config.yaml
num_hidden_layers: 15
hidden_size: 64
num_attention_heads: 2
num_key_value_heads: 1
head_dim: 32
intermediate_size: 128
vocab_size: 4551
hidden_act: "relu"
norm: "rmsnorm"
norm_place: "pre"
norm_eps: 1e-06
positions: "rope"
rope_theta: 80600.0
rope_fraction: 0.5
qk_norm: true
attn_scale: 0.23
bias: "qkv"
tie_word_embeddings: "early"
parallel_block: false
extras: ["local attention windows", "gated attention", "a norm on each head", "hashed n-gram embeddings", "a smear gate", "an embedding shortcut", "learned residual scales", "capped logits"]
init: "normal"
init_std_qkv: 0.0594
init_std_o: 0.0
init_std_up: 0.0594
init_std_down: 0.0
optimizer: "cautious_adamw"
learning_rate: 0.00291
beta1: 0.95
beta2: 0.98
weight_decay: 0.044
lr_head: 0.0103
max_grad_norm: 0.5
warmup_steps: 394
schedule: "wsd"
decay_fraction: 0.82
decay_shape: "linear"
final_lr_fraction: 0.0
batch_tokens: [8192, 16384, 24576]
max_seq_len: 512
doc_mask: true
train_tokens: 126100000
max_steps: 7770
dataset: "wikipedia_en"
Each number is 200 + 20 x the weight over its row's rms, rounded and kept within 0 to 999. Layers, rows and columns count from 0. The size before them is the row's rms in percent of the matrix's.

# layer 10 MLP up, 128x64, rms 0.129, rows 111-127, columns 0-63
100,147,218,232,179,218,167,201,200,191,204,184,189,237,180,204,208,194,186,200,189,237,186,197,217,240,167,226,189,205,190,208,222,235,184,208,209,196,222,221,217,219,212,158,198,191,215,211,195,209,174,199,228,218,229,217,188,178,198,213,207,175,208,202,173
134,205,203,190,216,197,229,231,215,223,172,174,182,226,202,180,226,193,177,184,207,205,211,204,202,210,161,219,197,198,183,213,207,204,179,210,203,190,211,197,171,221,160,173,229,180,186,199,191,184,173,235,244,204,198,166,226,220,226,217,189,194,225,175,230
100,218,193,235,204,224,188,220,214,229,184,192,163,220,198,200,201,226,184,192,202,214,172,187,231,177,178,199,204,205,233,188,209,218,204,216,217,186,210,213,190,222,191,213,211,214,204,181,182,226,227,199,173,171,241,175,211,203,193,236,179,228,202,148,221
091,177,192,242,236,210,237,212,189,206,192,208,193,181,173,199,207,187,255,171,192,190,181,183,225,230,182,180,174,181,216,209,210,185,187,169,222,210,217,208,193,195,194,164,211,157,202,219,233,195,207,189,193,213,185,191,214,173,210,179,223,184,195,202,187
102,207,205,241,190,186,201,246,221,229,200,177,206,186,201,221,188,197,218,191,203,219,167,197,210,220,177,223,216,187,236,218,190,204,214,213,201,159,217,201,214,193,188,221,196,199,207,236,219,165,225,208,204,192,213,150,208,172,199,213,191,169,204,176,167
108,240,194,214,161,194,187,219,218,203,200,205,149,201,216,170,212,195,207,185,203,236,192,202,229,223,187,208,185,201,202,171,229,228,181,191,209,167,194,218,200,188,193,211,228,214,210,208,227,222,214,213,231,178,181,166,213,236,178,219,194,203,176,178,205
118,227,191,225,186,199,172,174,210,199,175,153,175,194,186,199,222,198,194,187,217,184,191,219,246,217,182,182,213,186,240,160,207,188,198,195,195,177,188,223,196,169,170,193,182,199,204,183,178,215,214,225,202,192,191,162,199,189,214,229,173,196,166,186,208
082,194,188,242,212,200,217,184,204,228,173,213,208,172,179,197,193,201,198,221,179,172,220,202,221,213,188,211,204,212,254,208,186,173,197,212,200,195,155,214,225,173,186,188,209,191,206,218,204,211,143,203,170,199,219,196,211,162,173,184,199,200,199,206,234
089,204,198,189,182,185,211,179,222,231,183,210,183,215,186,202,230,225,193,208,192,208,173,200,232,188,202,212,214,198,219,191,218,187,182,238,249,186,186,151,208,190,194,156,180,189,226,238,197,198,194,231,194,242,208,191,178,210,169,207,198,210,197,183,209
099,169,172,224,185,200,188,199,198,196,191,169,184,196,178,194,223,211,198,159,189,210,172,217,183,210,198,220,189,208,184,205,238,195,176,197,228,207,161,183,175,192,193,169,218,194,178,196,163,210,188,229,228,199,219,223,178,205,231,193,174,169,192,170,177
108,201,165,214,195,206,225,218,209,197,176,186,218,160,173,193,231,193,173,181,183,207,183,192,197,224,185,223,212,190,219,221,213,183,192,187,215,184,193,190,163,192,191,143,204,232,154,198,178,193,217,215,187,213,194,215,185,207,206,215,199,177,176,172,167
097,199,186,206,188,220,226,235,188,185,181,180,167,205,201,208,191,198,217,209,195,201,207,241,188,167,176,201,195,180,203,181,187,196,220,222,212,175,181,197,197,187,217,183,226,196,198,177,181,173,181,278,212,228,182,186,192,191,224,224,200,196,171,189,181
106,168,194,232,207,214,221,201,214,188,177,191,219,187,166,204,218,186,240,219,188,182,186,202,209,266,192,209,186,196,202,230,160,194,174,203,210,175,194,168,186,199,194,204,202,196,189,181,225,169,235,234,206,237,203,201,204,212,200,196,193,188,205,189,174
110,211,203,228,193,204,203,181,194,194,177,164,203,222,190,196,194,203,219,149,214,208,214,207,201,207,184,204,213,226,178,155,235,180,217,197,178,203,166,213,204,211,175,179,205,175,163,195,190,186,216,213,200,196,256,193,201,225,174,221,172,185,177,198,181
104,208,166,240,205,208,189,183,190,199,170,185,170,156,144,196,201,241,206,182,189,213,192,197,243,198,202,217,200,191,244,217,219,186,206,190,244,223,201,204,161,193,177,198,191,206,205,189,228,184,203,198,200,203,200,197,208,213,202,192,213,217,191,199,171
092,194,211,207,210,222,186,170,210,245,200,200,179,222,172,190,189,200,191,172,219,220,173,178,242,196,159,200,170,214,174,222,193,225,167,235,205,216,152,218,179,194,197,179,205,206,195,223,199,201,191,195,190,221,205,218,197,213,203,202,203,179,200,166,230
092,210,203,217,213,207,210,205,189,215,166,176,169,159,152,186,208,196,196,183,196,173,187,190,260,202,204,215,183,218,200,219,160,224,211,179,215,213,180,181,177,203,198,156,197,190,208,225,202,212,175,197,206,190,192,223,197,199,210,171,214,189,193,175,229
# layer 10 MLP down (transposed), 128x64, rms 0.117, rows 111-127, columns 0-63
102,198,188,167,197,188,160,171,192,221,198,215,182,192,180,196,189,239,186,213,211,185,195,209,199,223,203,193,216,204,180,155,191,199,219,195,213,201,206,183,217,221,164,189,175,224,181,229,214,193,218,175,210,204,238,182,188,249,171,192,229,161,192,192,197
140,233,221,197,187,177,204,181,187,202,158,187,189,174,219,193,204,234,187,233,175,181,213,193,168,168,188,193,184,202,205,223,209,177,182,208,217,204,199,200,214,217,178,213,200,179,219,186,192,205,187,199,206,183,220,170,217,221,208,208,233,229,270,198,205
099,214,205,193,207,177,219,226,206,205,181,194,202,225,202,207,169,167,233,220,188,204,252,200,171,181,190,225,199,207,235,177,222,190,182,196,188,223,222,219,235,189,185,184,187,199,238,214,212,169,200,207,225,225,178,197,216,230,166,195,211,224,200,201,183
088,226,152,215,187,180,237,224,191,206,202,194,192,195,220,168,184,203,214,217,215,171,182,195,220,197,209,200,202,202,186,223,206,160,209,163,187,190,177,168,182,184,206,181,197,174,186,219,194,202,238,159,199,197,216,201,241,190,178,204,203,209,228,233,196
100,196,195,212,207,180,194,223,199,178,237,182,155,192,182,222,170,206,209,201,224,177,220,196,183,181,252,208,187,205,210,190,218,212,208,173,177,185,202,198,188,190,224,166,185,204,202,189,253,197,191,206,187,225,247,200,197,175,208,193,172,210,175,222,200
107,228,152,207,214,204,216,217,174,184,196,125,176,194,187,192,205,197,205,206,191,169,163,216,211,208,151,169,197,201,197,225,203,192,183,204,178,226,180,200,213,166,180,212,223,199,200,185,220,197,180,209,209,203,187,202,210,213,208,197,166,195,187,205,197
110,214,189,191,182,208,202,205,227,192,203,210,179,211,206,167,192,186,212,160,199,167,185,207,210,212,201,157,188,182,186,170,181,203,220,235,159,231,191,183,193,165,206,203,232,197,186,208,176,194,174,247,215,253,195,200,187,217,205,203,182,191,197,215,205
075,188,194,217,211,227,190,189,213,188,235,219,181,204,209,173,165,206,199,218,201,218,147,203,198,209,228,189,233,206,227,188,199,178,183,225,204,193,169,211,205,164,184,208,167,191,180,238,233,175,237,206,165,212,188,200,200,191,175,182,192,207,189,200,188
085,206,164,204,200,198,227,198,206,186,169,191,199,216,223,206,197,205,231,205,210,213,157,212,190,225,158,201,187,235,164,186,192,202,209,215,175,176,197,204,205,248,183,207,206,208,178,168,164,225,199,230,211,169,223,181,196,198,199,207,160,210,221,201,194
095,184,202,214,202,205,213,187,207,206,214,184,181,231,224,211,160,190,182,208,214,231,175,221,204,203,202,268,224,194,184,198,218,225,209,190,180,181,210,179,214,213,188,191,220,177,178,160,200,155,208,183,206,220,227,194,210,182,226,224,198,204,173,181,200
128,161,224,218,205,191,198,194,199,193,200,203,203,185,201,202,208,202,196,226,203,187,207,185,226,226,239,203,175,208,190,244,183,216,195,171,183,181,224,175,230,226,191,243,185,189,225,210,170,201,170,209,229,174,227,204,212,200,241,210,203,176,163,208,208
097,189,216,183,195,182,154,158,194,184,220,192,188,225,177,230,209,176,226,194,176,205,146,180,186,202,177,176,200,205,221,189,199,197,191,203,168,203,199,196,218,214,160,222,184,228,212,213,204,207,204,186,224,187,173,186,154,194,190,185,186,201,215,198,177
116,219,168,192,214,187,200,173,195,229,201,175,170,200,176,175,201,211,177,226,196,166,205,203,188,168,201,188,205,179,236,212,204,186,213,225,209,209,202,213,183,188,190,196,170,201,184,242,195,201,150,148,166,172,199,209,211,186,184,196,179,180,190,200,196
100,230,231,216,227,231,227,181,199,155,183,178,182,177,191,212,188,188,187,197,199,242,212,200,219,187,213,206,223,195,186,193,183,219,192,171,198,229,210,216,187,164,213,190,175,183,176,182,164,203,193,218,176,169,207,220,199,159,203,200,186,222,211,219,211
105,217,201,223,238,179,183,170,203,160,224,191,188,209,211,231,169,200,191,202,231,183,187,217,202,213,235,153,187,164,209,227,199,197,182,177,176,185,244,191,209,206,195,194,180,208,193,178,196,182,198,179,173,201,189,189,224,206,156,191,213,187,205,207,201
097,202,217,187,178,178,168,192,203,202,232,176,212,237,195,218,254,205,199,208,173,222,205,181,150,214,190,207,155,221,208,178,218,197,223,187,200,185,177,230,206,231,210,185,194,210,218,176,193,225,204,220,191,200,174,168,221,195,211,219,211,197,200,195,192
085,183,219,195,193,201,203,226,167,213,234,238,217,208,193,212,236,244,201,201,224,207,226,166,181,209,216,162,189,199,179,213,215,186,181,183,175,212,202,182,206,191,233,157,184,189,199,203,226,196,213,212,191,171,182,222,200,215,194,172,209,212,204,227,169